config.yaml
n_layer: 8
d_model: 192
n_head: 6
activation: "tanh_gelu"
norm: "layernorm"
norm_place: "pre"
norm_eps: 1e-06
positions: "learned"
tie_embeddings: false
init: "normal"
init_std_qkv: 0.0361
beta1: 0.95
batch_tokens: 65536
train_tokens: 154100000
dataset: "wikipedia_en"
Each number is 128 + 32 x the weight over its row's rms, rounded and kept within 0 to 255. Layers, rows and columns count from 0. The size above them is the row's rms in percent of the matrix's.

# layer 5 attention query, 192x192, rms 0.0881, rows 0-31, columns 0-95
size [115 106 106 105 114 110 108 116 118 112 104 116 107 110 110 107 117 113 111 111 114 108 104 115 107 108 115 108 108 108 104 112]
[[133 194 170 201 123 142 137  99 159  86  97 155 175 105 127 141  97 143  99 120 134 116 108  69 126  55 124  97 111  94  83 160 140 161 126  99 124 143  70 217 143  95 198 158 118 201 112 113 186 143 118 126 179 134 117 114 144 163 119 137 153 118 147 160 150 122 123  83 152 177 114 129 147 106 169 128 153 152 103 123  96 155 130 105 192 125 120 165 140 197 146 144 188 166  97 143]
 [ 83  94 158 121  96 115 132  93 150  96 145 129 119 118 100 178  84 136 145 129 170  87 117 177 135  94 134 149  92 108  78 126 163 129  87 146 115  74  94 126 157 131 115 129 116 169 114 125 134 124 129 153  99 122 120 139 146 153 158 182 122 121 137 114 133 146 147 191 101 117  94  69 127 195 152 102  94 141 138 137 148  89 114 203 111  91 126 157 111 156 230 120 146 116  80 117]
 [172 163 139 136  93 162 103  97 155 128 109 127 133 148  61 136 119 120 132 127 124 142 123 139 130 118 119 142 151 144 130 111 154 124  86 116 145  94  34 144 162 196 103  85  99 168 110 141 123 191  99 133 164 149 114 109 193 170 143  94 152 158 161 168  58 166 101  94 118 138 101 128  53 102 195 150 114 200  99 143 125 133 122 132 121 157 169 154  99 120 165 190 119 116 121 115]
 [184 103 189  83 147 106 147 129 140 116 137  78  75  90 148  94 178 135 172 100 131 106 148 156 169 136 116 194 130  91  97 114 117 143  96 135 125 181 151 136 119 105 123 137 106 145 102  48 128 173 114 156 165 129 107  96 136 146 123 126 166 140 139  80 125 108 163 162 157 178 136 103 179 168 167 209  89 166 190 133 134 119 125 130  89  91 147 100 108  55 132 106 153  97 155 112]
 [162  86 181 144 125 129 117 125 103 141 160 132 154 137 136 136 198 108 135 120 119  99  97 115  98 124 147  89 118 116 128 154  73 159  87 148 116 106 120 155 109 179 141 183 154 131 146 136 101 168 190 146 201 171 174 145  84  93 146 138 184 124 102  84  98 163 188 163 130  96 110 182 155  55 136 107  80 176 103 146 124 177  98 115 142 111 105  98  99 113 165  98 190 148  86  67]
 [131 158 193 106 162 131  75 131 133 112 160 180  93 140 215 154  73 144 157 100 166 134 120 120 172 163 172 173 176 125 153  98 101 154 147 118 132 117 129  75 165 154  75 139 103 116 137 124  84 125 183 174 200 113 162 121  96 124  97 150 159  89 110  66 146 125 161  77 159 105 128 172 156 169 124 102 120  88  72 119 156 117  96 139 116 124 167  97  95  68  60 100 180 152  96 152]
 [128 123 175 126 129 194 107 155 187 157 183 108 126 152 114 192 136 109 134 163 179 120 129  43 136 182 118 119 108  92 170 136 103  57 175  85  90 131 150 108 151 127 143 143  99 128  96  31 151  81 147 188 118 183 129 147  90  94 103 120 127 147 147 122 108 160 122 105 109 126 147  92 122 149  97 149 149 152 111  91 112  90 150  83 114 140 128 147 146 107 108 136 195 167 140  45]
 [115 169 120  97 109 105 122 111 186 105 103 122 104 133 173 122 173 131 112 186 117 185  70  93 129  99 129 121 191 162  19 152 121  91  87 165 110 108 120  51  83 144  98 148 114 207 137 178 153 143 164 171 159 166 154 157 120  81 115 188 165  92 101 113 157 190  85 152 126 147 129 109 105 129 113 159 147  92 123 197  82 124 123 110 130 108 160 173 145 129  87 182 151  97 136  54]
 [204 173  96 169 133 124  95 148 160 157 166 129 113 202 102 159 116 103 154 185  56 111 144 153 180  97 156 187  86 132 158 172  60 120 122 151  98 157 129 153 117 145 159 124 131 142 130 157 218 108 144 129 154  89 118 155 100  73 186 167  87 143 102 145  90 102 110 167 119 116 110 148  71 135 136 116 171 102 112 120 138 158  97 116 107 117 130  80  73  91  98 153  93 118 171 137]
 [111 133 117 104 151 200  61 103 133 127 134 166 167 120 144 134 169 132 130 131  93  96 104 139 135  91 145 128 204 104 122 108 110 122 195 174 148 119 113 126  97 142 132  96 108 138 157  98  72 122 108 125  91 109  68  72 138 136 120 152  97 138 146  88 103 170 136 108 143 123 177 228 165 108  87 131 121  94 104 127 128 166 187 187 183 156 141  93  96  82 179 161 127  98 186 193]
 [126 142 145 139 127  91 138 159 103 145 152  84 171 143  80  99 185 134 142  43 141 226 118 119 124  82 139  61  85 129 107 132 120 107 195 138 129 122 130 150 151 127 142  80 170 132 132 110 100 105 124  80  72 117 152 138  55  99 126 163 132  86 136 130 136 122  99 116  99  98  70 104  67 147 141  78 118 117 165 121 165  70 101 183 125 129 140 135 129 128  81  72 106 164 106 154]
 [136 173 138 143 109 176  89 133  82  94 114 158  83 136 148 102 121 175  95 139 183 104  94 110 112 122 144  83 146  81 104 171 134 111 134  84 111 116 127 140 141 166 124 149 111  90  91 173  62 136 104 188 133  98 125  87 122 150  95 134 182 113 120 209  91  54 124 158 154 125 116 156 148 174 166 181 109 113  96 126  76  98  74 154 119 157 173 137 132 124  85 140 165 178 166 100]
 [101 138 113 120 147 122 145 133 152 136 107 117 112 142 111 154 138 133 225 145 151 134  92 124 133 151 137 121 103 133 151 143 129 123 133  97 133 127 125 138  78 155 145 100 183 114 128 154 123 151 146 101 119 132 129  54 111  79 120 107 101 125 107 145  69 160 115 154 152 100 115 110  88 145 106  90 170  81 133 142 149 117 165 141 143 128 169 142 141 113  74 140 165 169 153 167]
 [170 146  98 179 142 100 153  47 104 152 134  87  75 110 138 130  91 143  82 142 128 116 138  78 153 180 167 177 193  42 151 150 107 104 160  72  54 111 133 121  72 145 128 148 105 125 130 120 181 112 149 135 121 117 156 144  92 186 160 181 128 118 122 116 135 101 103  89 131 118 110 180 154 156 139  67  96 110  66 127 133 142 110 132 190  97  94 127 152 116 143 103  85 109 175 142]
 [136 167 190  51 153 149 114  72 106 111  98  66 158 149  72  89 155  99 133 156  23 124 118  99 112  93 108 137  90 127 125 124 143 147 141  45 125 134 189 154  64 118  61 168 123 136 129 102 125 117 161 166 106 119 116 127 138 147 116 130  89 153 120 101 136  42 137  48 113 112  69 110  74 120 174 102 134 101 172 129 162 135 153  98 113  59 134 155 149 101 179  88 139 102 121  95]
 [143 176  68  84 181 115 170  79 170 193 137 126 134 119 129  88 128 138 167 137 118 160 118 106  69  71 213 119 115 166 181 121 114 172 129 138 183 126 169 150 140 180 137  96 146 128 157 110 118 143 145  92 151  88 183 151 159 109 134 105 134 142 145 104 143 118 191 148 150 162  97 125 107 168 120  93 111 136 101 141 156 115 163 192 108  90 123  93 136 129 115 141 129 103 140  66]
 [158 128  95 119 115 133 169 156 151  82 128 152  82 127 186 124 147 173 103 186 167 194 120 182 107 154 128  22 134  80  69 148 126 107 144  74 134 136  93 144 169 142 110 132 120  90 179 106 148 126 177 121 121 110 146 109  99 169 136  51 140 133 110 171 105  89 143 165 128 120 135 103 111  84 143 110 120 155 177  83 169 118 136 206 108 112 173  91 101 107 149  67 150 119 125 193]
 [132 111 143  77 166  65 125 161 191  99 121 115  99 150 152  71  63 113 141 130 231  95 110  78 105  99 104 127 116 195 154 142 102 165 137  82 104 140 151  93 128 187  91 110  91 134 182 138 149 110  90 110  97 127  87 181  57 135 100 114 112 204 127 148 182 131 119 152 153  96 135 123 135 148 145 163 120 212  92 161 145 141 144 139  78 123 141 119 106 124 188  88 122 156 123 147]
 [140 146 102 130 121 117 128 128 119  62  74  95 133 165  71 113 117 124 151 140 169  98 175 149 128  93 113 131 113  40 153 111 126 116 122 159 209  91 146 188 161 127  79 154 164 116 165  98 149 104 197 138 107  71 153 137 116 121 188 170 148  86 121 191 108 167 150  92  94 122  94  75 125 126 108 142 123 136  76 116 184 135 126 126 130 144 140 181 152 131 131 164 135  89 105 145]
 [148 154 127 146 123  95 158 126 165  93 146 145 126 134 126 151  70  89  77  60 133  61 127 146 102 109 111 157 175 146  95 105 145 102 178 159 131 114 124  87 136 106 152 123 110 116 140  83 128 112  91 149  91 190 140 112  91  87 209 126 117  99 113 139 140 170 154  77 127 168 100 122  69 114 104 127 133 176 126 219 183 116 113 150 130 118 115 154  99  66 143 102 143 113 140 121]
 [135 196 144 145 156 138 137  56 154 118 125 147  89 126 143 179 177 133 113 134 187 134 106 110 132 167 166 131 139 135 134 162 186 136 135 152 117 169  72 157 158 177  41 128 121 133 120  93 110 135 105 101 127  30 151 169 152  73 212 183 140 154 120 135  67 129 108 132 164  97 132  41 145 118 128  47 143 136 158 107 129 117 113  91 120 114  95 129 132 105 131  56 135  70 170 124]
 [ 76  79 128 126 165 137  89  93  39 138  85 179 141 158 155 112 153 150 177  86 183 153 135 114 147 146  52 147 137 124 126 131 101 114 164 100 163 129 121 146 190 224 136 189 138 130 161 113 110 129 158 148  76  57 126  90 140 143 138 178 129 107  57 144 121 130 186 106 127 103  89 113 184  92 154 140 137 135 144 165  85 176 186 135 141  78 131 105 171 181 116 149  97 140 167 125]
 [102 141  86  96 128 114  98 134 136 123 118 129  88 147 129 104 131 165 132 175  82 108 106 157 122 116  80 124  83 185 104  79 126 112 154 126  99 130  92 151 165 108 123 136 116 128 150 150 153 125 101 114 119 143 109 140 189 121 103  87 112  79  92 137 103 148 205  77 141 184 108 117 121 131 131  94 103 145 155 139 108 114 126 161 152 130 120 120 112  95  75 126 134 180 127 156]
 [ 96 138 185 103 151  88 100 174 148 109 121 118 137 133 192 130  21 117 140 197 129 100 133 165 131 120 130 113 100 124  85 148 169 111  81 120 128  97  78 134 144 116  92  60 168 133 110 134 164 112  89 159 102 100 166 167 110 124 161 102 162 131 103 132  70 131  74 109  89 120 176 129 107  85 127 194 139 139 177 144 112 165 169 121 198 137 120 106 117 108 129 193 120 125  68  99]
 [141 127 116  80 158 184 154 148  67 107  82 170 152 118  56 112  81 139 179 142 132 160 124 118  67 142 135 176 118  89 161  83 168  90 103 134  80 110 153 113 115  91 131 119  75 102 118 162 119  80 100  91 177  88 128 130 121 194 111 185 142 113 189 132 125 108 141  80 129 123 110 129 113  94 147  76 169 107  63 102 111 143  91  76 110 118 167  93 105 147 144  95 176  91 121 164]
 [144 128 164 123 143  82 157 136 175 157  88 173 125 170 174 144 114 158 177 118 114 158 181 153 110 123  56 117 122 103 132 174 118 150 101 134  99 130 178 123 166  98 112 135 104 170 183  98 114 111 123 126 144  92  79 110 118 107 146  85 146  88 141 126 148 146 124  63 167 151 136 129  81 168 163 147  61 120  56  99 142 168 124 154 105  89 118 127 115 182 201 118 134 134 124  82]
 [149 169 136 161  75 114 144 116 142 150 129  84 129 164  75 115  81 150  68 102 176 162 118 116  94 102 142  74 165 112 160 136  95  75 160 147 102 144 126 165 131 167 123 108 100 144 106 105 163 119 135 142 141 144 179 100 154 132 112 152 144 157 125 143 143 111 172 136 137  51  78 126 139 178 150 125 128  97 163  83 179 170 106 110 118 100 147  59 106 127 157 168 127 158 127  77]
 [124  91 107 132 130 124 162 126 118 174 180 149 132 124 145 171 144 131 199 102 144 147  80  78 197  89 101 164  44 207 114 139  98  93 137  97 122 121  68 177 106 136 167 149 117 141  77 111 141 134 105 108 116  64 165 157 154 111 102 172  82 126 106 111 174 141 149  80 130 148 154 161 139 145  74  81 153  92 145 115  73  98 118 153 152 148 164 141 181  93 173 139 131  99 131  73]
 [193 176 149 159 121 111 107 175 108 110 148  66 152 112 162 131 165 122 108 183  95 154 105 130 181  91  92 121 100  61 127 172 105 152 179 145 158 143 105 134 145  54 153 177 143  82  69 153 143  69 115 145 148 140 138 132 121 189  86 143 132 124 114 153 124 114 159 165 143 114  48 164 118  95 117 125 189 136 125 153 102  93 224 117  73  95 115 147 137 108  87  91 102 127 128  86]
 [141  93 162 150  26 146  83 148 151 117  59 105 129 125 103  99 147 100 120 112 202 130 157  89 142 123 166 124 130 164 116  82  60 188 163 178  92 105 138 107 158 200 100 131 104 185  95  88 168 166  63 115 132 139 142 115 122  79 137 171  95  77 150  69 158 138 157 144  74 155  90 138 139 142 145 149 151 157 148 121 127 149 180 164  81 114 150  60 133 119 123 101 104 138  97 112]
 [ 49 125  87 115 172 147 187 110 129 143 174  83 177 114  93 119 139 114 154 160  94  98 127 125 137 124 135  97 148  91 115 138 154 117 133  94 151  91  94 150 168 117 146 151 138 151 134 137 128 105 139 111 122 119 145 113 161 165 220 172 189 149 154 126 188 171  88 126 140 121 158 122 143 168 109 171 133 116 153 148 124 135 158 145  84  68 125  84  91 207 113 142 109 134 130 140]
 [ 96 153  51  90 153 172  62 139 109 129 114 121 188 154 142 174 143  67 128 106 109 129 161  98 177 103 107 114 168  97 125 136  73  97 102  97  89  53 145  88  86 133  99 124 124 175 167 122 141 131 133 123  98 128  81 166 136 107 124 121 161 104 152  79 132 130 139 119 144 151 173  81 115 110 129 134 131 177 157  92 123 138 131  52 129 144  81 128 150 180 127 105  97 121 104 130]]
# layer 5 attention key, 192x192, rms 0.0887, rows 0-31, columns 0-95
size [112 111 114 108 119 120 115 117 117 117 112 121 114 119 115 118 114 122 121 114 120 115 112 121 112 114 123 115 113 116 110 118]
[[108 136 141 173 141 109 168 136 172 135  89 188 155 130 114 111  89 156 134 152 164 131 141 141  96 120 109 133 147 119  96 152 110 153 176  76 149 130 141 187  52 150 146  58 148 145 129 164  60 161 105  89 180  72 139 145  79 145 151 140 126  94 110 132 132  92 112 115 128 183 107 128 111 111 142 130 178 129 133  85 152 129 159  79 149 119 117  98 108 137 133  95 120 180  38 154]
 [ 73 183  95  94 127 169 124  94 158 131 124 103  92 155  70 191  43 127 171  91 180 107 137 145 157  82 138 132  74 130  90 192 171 105 158 160 118  83 172 118 105 172  75  87 130 102 122 143 130 152 171 129 186 123  50 157 163 112 150  99 155 129 138  79 142 116 134 152 127  90 163 150 100 129 109  93  72 102 138 139 115  61  89 199 129 135 131 157 141 105 133 141  86 160  76 102]
 [110 144 136 119 108 146 106  93 154  93 122  92  99 172 148 150 118 116 153 135  87  54  77 189 124 131  82 129 102 198 109 172 113 162 123 101 127  98 144 107  95 141  95 100  58 139  37 134 156 155 165 102  94 131 157  72 198 156 112 124 167 158 143 143  84 157 116 142 139 136 111  83 123 152 142 169  72 152 129  96 121 136 118  83 124 132 112 158  74 138 131 117 129 103 125 122]
 [125  90 126 122 158 166 101 101 147 188 144 116 124  92 142 149 151 129 187 145 150 124 161 129 104 133  43 184 161 136 118  63 126  95 118 162 131 192 122 147 171 100 104 109 144  94 145 155 158 192 128 191 171 166 123 155 109 140 116 116 140 114 209 168 140 123 132 169 151 192 142 128 115 143 125 173 131  98 182 164 125 129 170 115 114  77 150 104 114 135  86 159 128 126 136  62]
 [160 118 162 150 133 169 120 151 120 126  99 109 158 109 182 178 164 138 105  98  94 141  86 128 143 100 141  65 104  53 156 168  35 121  85 149 145 123 128 173 100 162 188 163  87 132 147 132  71 173 138 113 163 160  83 129 142 116 134 150 108 180  80  93 146 212 147 138 110  84 171  88 159 121  84 119 115 101 165 129 106 124 155  69 108 153  99 103 117  76 136 144 124 162  78 106]
 [ 92 107 236 122 125 144  57 138 111 146 144 130  93 136 164 197 134 196 164 150 128 109 125 110 143 189 183 134 127 125 149 113 143  91 113  80  98  97 131 122 126  90 100 105 126 141 141 147  92 111 193 167  67 157 183 126  49 105  76 231 151 121 144  97 158 158 153 182 167 119 149 136 144 141 151 124 109  92 112  98 180  86 140 141  89 167 125 144 108  88  77 159 147 118 155 182]
 [141 108 151 177 159 100 119 169 125 137 163  51  75 153 153 156  84 141 161 138  94 109 169  58 156 111 150 132 111 125 166 113  99 110 191 114  52 132 139  86 132  93 115 113 164 167 125 105 132 137 116 152 181 130 154 193  85 153 171  68 169 206 123  79 120 130 115  82 108 113 106 170 121 141 148 139 122 101  97 154 155 134 220 126 132 110 115 137 174 102 134 111 205 137 170  81]
 [144 131  81 103 119 135 169 104 160 172  91 127 118 153 140 110 197  88 125 132 103 195  92 163 132  74  97 114 179 149  55 120 124  55 114 172 110  56 147 122  94  60 170 146  90 138 110 154 121  92 147  79 160 101 174 156 142 131 142 176 160 140 104 121 130 171 137 122 179 160 169 116 134 143 144 151 118 139 103 171 194 132 108 144 127 125 145 158 165 115 125 164 123 135 213 103]
 [183 155  83 138 102 144  33 124 137 145 116 164 120 200 127 184 165  59 100 196 131 158 143 127 160 140 132 141 145 146 161 161 104  76 124 117 112 161  77  69 161 103 104 146  72 151 145 145 187  90 125 111 144 101 122 121 132 101 174 124 148 156 147  73 143 115 119 134  96 119  74 122  88 133 116 101 119 116 137 156 107 147  88 143 114  98 183  82  69 155 156 124 112 146 120 135]
 [103 119  98 199 123 207 153 132 147 133 155 154  83 123 107 143 116 118  87 159 113 151 157 103 158 124 126 146 162 134 135 171 125 129 149 100  91 117 123 122  96 113 101 107  92 145 154 109  77 164 109 120  71 128  91 144 105  84 127 135 102  66 168  81 160 122 128 172 139 134 130 200 169 134 126 187 113 168 114 118  90 120 146 154 203 118 153 145 101 110  96 123 196 125 129 122]
 [127 124 194  77 116  88 191 151 112 179  87 149 123 162 106 134 139 128 118 158 157 175  89 150 177  87 109  73  80 117 121 173  88 136 150 108  91 170 121 138 167 102 144 114 189 127 188 105 124  75 110 134  98 102 135  85 137 130 116 131 143 136 138 151 151  97  54 116 101 126 116 139 139 125  79 137  89 114 181 102 138 125  50 139  94 138 232 105 168 130 103 112  99 140  95 161]
 [118 107 116 139 139 191 124  86 106 122 165 104 102 151 156 110 120 146  98 108 126 107 169 154  63 121 143  79  97 134  79 191 117 165 132 174 143  65 120 169 126 127 164 151 163  82  83 133 106 142  96 125 110 112 147 186  72 163 136 166 130 134 114 130  51 115 134 208 191 102 102  75 142 145 135 196  64 113  84 103  21 118 123 197 148 161 145 124  95 102 121 167 108 171 105 142]
 [143 124 103 117 125 121 164 131 158 144  83 119 134  91  91 128 169 108 170 148 152  75 124  96 143 140 121 124 109  87 165 119  76  88 135  76 192 138  58  91 130 107 135 126 177 120 105 113  74 123 188 101 127 123 163 145  79 117 148 120 113 141  64 179 120 161  68 133 128 106 116 134 124 130 105 127 102 109 112  88 112 177 131 106 159 127 179 113 126 114 124 167 161 156 143 186]
 [130 176 114 163 128 115 127  97 162  96 137 147 134 152 159 107 113 151  77 127 152 114  99 135 118 187 146  85  88  89 164 188  78  43 206 102  74 158 132 112  98 136 122 177 146 184  63 162 157  99 153 140 110 153 136  81 126 154 172 168  95 139 147 105 142 119 152  94 128 185 140 106 158 158 129  79 104 114  93 138  90 125 106 135 183 103 117 177 127 201 162 127 164 144 106 112]
 [124 109 149  89 154 122 117 127  83 131 115 116 133 135 124  85 107 108 155 132  97 104 118 109 145  99  87  97 104 165 130 137 143 191 132  57 138 116 141 157 129 116  79 181  90  79 167 111 139 138 155 149 144 146  45 103 130 184 125  88 144 178  87 133 122 132 166  94 120 144  81 154 141 141 155 115 128 120 137 126 124 175 157 143 109  91 128 143 132  98 169  87 121  89 119  95]
 [ 86 146  95  90 166  92 161 146 141 166 133 144 112 120 133 128 114 111 140 118 120 118 121 130 108 137 148 140 123 142 178 131  78 134 155 114 176 162 143  93 112 175  95 128  97 164 124 101 132 137 118 129 128 108 144 153 160  69 134  84 166 119 122  92 176 163 144 122 189 187 163  63 152 150  88  60 157 128 119 124 133 127 182 165  79 107 113  89 107  81  48 122 131 136  98 100]
 [145 135 107  91 122 130  55 156 119  83 120  78 150 153 167 122 144 124 106 137 103 202 103  92 139 128 135 120  70  75 111 112 144 168 121 122 166 164  74 152 117 188 152  98 125 162 180  90 111 117 162 171 111 108  94  48  64 138 128 106 122 169 129 170  96  86 142 112 109 126 117  90 125 124 117 107 103 148 116 109 181  98 114 175 167 164 134  89 106  89 139  94  85 166 193 159]
 [102 117 125  99 175  90 181  93 153 146 146 121 108 128 120 134 117 107  99 125 181 131 147 153  81 112  85 123  90 204 171 159 113 127 139 105  95 107 105 162 145 189 122 138  74 139 145 169 131 111  72 161 132 108 123 135 121 153 133 157 184 219 116 128 145 138 136  74 145  96 142  98 108  65 138 146  91 165 104 122 135 120 164 114  69 108 173 111 169 131 149 109 116 128 140 114]
 [178 133 110 105 106 147 108 187 139 118  86 101 115 166 116 119  78 121 136 110 139 164 198 157 146 120 147 130 110  80 132 118 127 137 149 164 134 162 151 138 101 161  46 130 148 148 126 145 102 159 141 126  97  73 118  88 148 131 157  82 160  46  82 145 148 145  84 110  93 125 121  99 132 111 155 151 112 105 170 115 130 171  61 105 155 100 125 173 130 144 147 152 110 119 150  57]
 [139  83 125 159 163 141 119 107 189 125 154 112 158 102 113 175  93 114 181 140 105 145 174 111 129 175 136  82 111 137  75  87 138 121  83 143  97 122 106 151 184 143 174  97  65 115 136 146 141 153 137 157  62 179 118 144  88 142 177 179 107 148 120 107 142 235 110 111  96  92 129 135  59 113 167 149 120 140 107 150 178 129 111 121 148  72 135 197 146 115 131 145 110 129 116  86]
 [131 165  94 152 123 157 104 105 149 170 119 134 147 113 170 188 112 181  56 137 132 139 129 104 182  82 153 144 102 163 135 135 160 167  81 151 109 130 121  96 160 177  65 158 171  86  77 129  48 128 103  52 110 105 104  82 164 172 184 179 136 128  96 147 112 132 130 172 132 153 129 114 142  68 242 122 129 131 122 138 139 169 118 111 163  72 127 157 116  79 144  59 106 111 137 144]
 [ 95 101  84 148 154 121 175  69  62 155  83 110 101 164 103  87 102 118 136 100 146 166 134  45  78 166 104 101 152 151 149 157  69 125 178 121 118 117 142 143 193 171 107 212 159  97  99 115  69 124 149  95 124 105 205  84 120 121 127 174 116 103 112 128 176 123 197 154 121 119 106 119 115  55 139 134  88  82 185 144 108 131 169  86 110 118 143 157 146 155 120 108  98 147 151 115]
 [106 136 126  82 135  66 168 118  99 129 126  62 143  86 204 125 109  87 129 151  94 119 101 150 104 116 111 131  95 147 144 125 116  93 125 118  96 157  88 124 129  43 155  73 105 135 169 166 107 120  61  70  97 120 143 160 141 132 157 105  31 129 149 101  72 100 139 117 164 131 128 121 136 176 164  90 135 129 164 106 203 187 173 138 165 145 172 109  92 111 106 136 146 174 175 142]
 [143 141 113 127  53 126 112 160 172 136 131  85 133  88 149 109  83 134 140 144 145  94 135 147 103 139 118 117 118 101  85 138 143 103  50  72  67  82  83 192 136 119 144 159 127 142 190  92 151  98 138 115 119  91 119 125  97 133 108  78 141 140 152 143  67 122 104 111  96 139  95 116  70 123 123 196 152 107 179 159 167 143 168 134 173 158 104 100 119 117 150 181 132 106  20  92]
 [134 154 124  98 153 142 165 117  94 123  70 160 165  85  59 164 134 156 172 171 172 138 121 164 129 158 143 188 138 147 126  83 197 114 124 116 117  91 150 120 122 154 134 158  83 161  92  67  96  96  73 137 130 108 117 148 155  99 124 157 158  59 173 128 110 149 161 130 172 138 116  87 151  63 125  57 158 142  63 120 114 148 110 115 116 160 136  93 171 193 153  73 145 121 116 135]
 [108 148 106 155 147 124 102 114 192 117 103 119 111 133 162 127 167 137 174 116  64 160 103 121  93 119 127 147 119 129 218 136 114 163  51  61 138 152 207 129 148 129  93 120 139 155 183  78 111 139 109  66 103 120 103 126 128 150 121 208 146 111 130 138 157 148 153 128 133 110 137 142  58 124 172 122 121  97  71 107  70 127 102 135 108 109  98 123 126  94 192 169 114 183 123 154]
 [115 135 140 157 132 158 208 120 128 112 182 107 140 124  80 120  84 172 100 140 158 139 116 205 133 114 109 138 150 110 120 151  97 150 167  91  90 120 132 162 147 159 129 105 149 155 112 147 152 112 127 184 109 132 144 143  84 122  84 113 169 158  94  94  95 181 143 187 164  99  88 141  79 212 108  91 146 149 113 159 175 195 123  65 179 121 135 122 132  82  65 104 119 158 166  65]
 [ 78 155 155 169 107  86 162 155 163 163 115 108 100  84 131 137 129 111 159 129 146 170  76 131 178 126 141  89 139 176 168  73 115 133 117  80  72 164 120 163 140 127  97 166 146 180  70  89 160  60 114 115 102  85 140 114 148 169  91 154  88 162 166 130 205 181 140 112 103 116  86 125 146 121  74 108 161 101 111 174 120 139 159 171 138 178 148 159 175 113 115 144 118 152 115  91]
 [189 132  84 132  82 181  96  94 143 173 116  88 209 131 159 150 139 135  73 141 124 139 154 117 117 153  78 164 102  51 114 121 103 118 129 108  42 140 164 190 130  69  98 179 118 126 120 177 107 161 132 145 126 150 110 157 118 150  45 100 132 163 104 113 116 108 119 106 147 137  74  86 166 103  86 125 211 159 181  98 117  83 158 145 148 120 145 109 117 144  97 123 108 140  79 153]
 [144  97 132 168  54 141 107  81  90 212 137 100 134 137 143 121  98 129 121 110 151 111 146  91 122  98 171  84  93 138 101 111  12 128 117 137 176 122  89 154 191 148 149  82 115 154 130 115 155 182  89  83  99 116 130 104 109 120  92 167 109 129 170 166 109 125 193  85 125 191 191 147 131 175 101 107 127 160  91  94 119 151 144 123 119  69 190  73 101  99 162 137 107 142 145 109]
 [ 87 179 129 109 150 122 139 120 116 139 123 120 116 158  97 147  99 124 159 153  84 144 114  93  58 151  92 138 156 104 108 115 143 165  95 113 152 115 142 114 117 146 161  81 118 200 141 140 128  78 121 127 168 105 112  95 116 136 192 151 111  56 116 175 175 155 105 174  94 129 199 120 138 124  64 135 174 128 125 131 138  51 143 160 100  61 124 103 127 190 160 145 131 105  97  73]
 [126 202 107 128 108 131  64 187 114 134 160 103 136 148 114 127 142 122 107  90 108 117  71 125 191  89 111 169 121 103 120 160 100 106  64 117 121  83  96 128 127 188 148 135 119 136 165 127 150 132 171 118 169 150 129 143 165  84  72 138 145 136 172 152 122 132 136  88 101  65 153  79 116 144 133 186 145 191 109 112 144 121 169  94 107 101 138 123 144 195 141  85  88 110 126 163]]
# layer 5 attention value, 192x192, rms 0.0726, rows 0-3, columns 0-95
size [ 91  94  85  92]
[[152 120 121  68 151  82 144 154 129 123 104 126  72  84 146 130 138 119  78  69 173 146 197 184 107 145 192 123  93 117  85  50  89 104 102  91  67 112 128 140 139 137 123  93 147 128  90  74 120 156 145  99 113 101  96 157 138 104 192  92 101 151 140 148 146 131 129 143 119 167 152 144 102 178 135 144 160  89 139 149 149 105 133 144 132 109  89 131  91 112 165 136  96 145 128 200]
 [108 151  90 179 154 151 119 133 157 130 121 101 187 142  80 134  47 178 114 135  88 104 143  53 125 142 131 143 134 131 186 139 151 102  73 140  94 132 145 107 126 140 170 150 149  80 105 168 122 130 106 109  85 160  68 158 148 120 106 109 118 165  72 137 135 173 151 132 209 129  66 136 117  75 163  73  96  98 125 135 117 167 192 139  98 103 111 140 152  60 151 132  87 133 135 105]
 [187 186 137 110 115  93 181 152 159 118 124  87 183 100 186 131 117 103 111 173  71 135  92 187 119  87  77 140 171 132  96 123 101 129 167 160 177 167 114  84 123 130 114  94 125 110 124  88 136 140 125 168 230 173 166  90 136 123 134 129 151 161 172 160  97 137  97 133 119 135 125 178 101 139 132 145 137 171 213  96  98 175 181 131 107 145  96 145 177 114 152 167 139  85 162 134]
 [ 31 118 144 129 124  97 155 142 103  56 167  47 112 143 150 237  94 119 134 131 136 179 162 105 149  88  96 178 132 120 130 151  89  96 118 144 109 129 112  73 125 109 188 165 197 159 152 122 201 138 200  74 125 137  92  89 158 103 159 105 181  39 160 164 117 118  69 162  94 122 186  87 131 118 131 164 100 156 101 138 124 142 121 117 162 134 125  69  99 135 124  87 157 173 128 107]]
# layer 5 attention output (transposed), 192x192, rms 0.117, rows 0-3, columns 0-95
size [ 95 104  89  90]
[[131 120 104 155 104 145 102 143 104 206 100 148 156 141 114 119  83 121 159 140 109 106 124  48 116  94 138 136 111 149 137 193 130  91 187 131 150 126 166 151 139  87  96 135 150 146 143 105 107  79 155 139 134 170  87 159  91 185 131  96 149 113 111 129  82 156  98 108 122 128  98 158 109  89 127 141  73 116  81 129 139 181  91 140 136 112 152 146 184 123  91 117 130 114  98 113]
 [106 119 128 100 105 134 138 106 155 130 159 123  77  95 118 123 141 121 127 135 164 126 109  87 111 121 107 167  79  84 103 102  89 150 144 130 163 178 108 113  83 152  68 144  93 126 169 120 110 140 137 135 154  79 210 167 118 146 138 147 106  86 194 158 110  83 108 143  64 136 198  91  95 118 132 136 126 149 158 130 127  81  83 196 159 146  89 126 110 156  99 126 145 132 131 189]
 [ 98  35 132 121 115 120  94  45 172  98 109 140 109 148 143 139  62  62 143 159 129 155 126 140 138  69 168 133  70  80 113 164  99 110 149 136 148 103 157 120 149 105 129 146 177 146 124 121 119 162  77 106  90  77 110 182 116  56 136 165 112 146  44 121 184 150 125 115 129 103 108 143 147 118 163  76 126  64 124 141 186  72 122 155  91  99 137  82 108 143 136 134 131 171  63  80]
 [183 143 206 171 142 130 159 160 129 135 135 178 173 115 124  76 146  42 164 160 113 147  83 118 153 132 117 115 136 138 127 173 158 142 168 110 164 132 148 171 157 154 135 110 125 190 135 123 173 144 141 193 107 140 131 125 110 147  90  89  98 150 123 169 124  93 143  77 161 172 160 155 157 155 140 112 176 132 147 123 112 137 131 114 180 111 201 157  78  82 122 141 137 150 119 166]]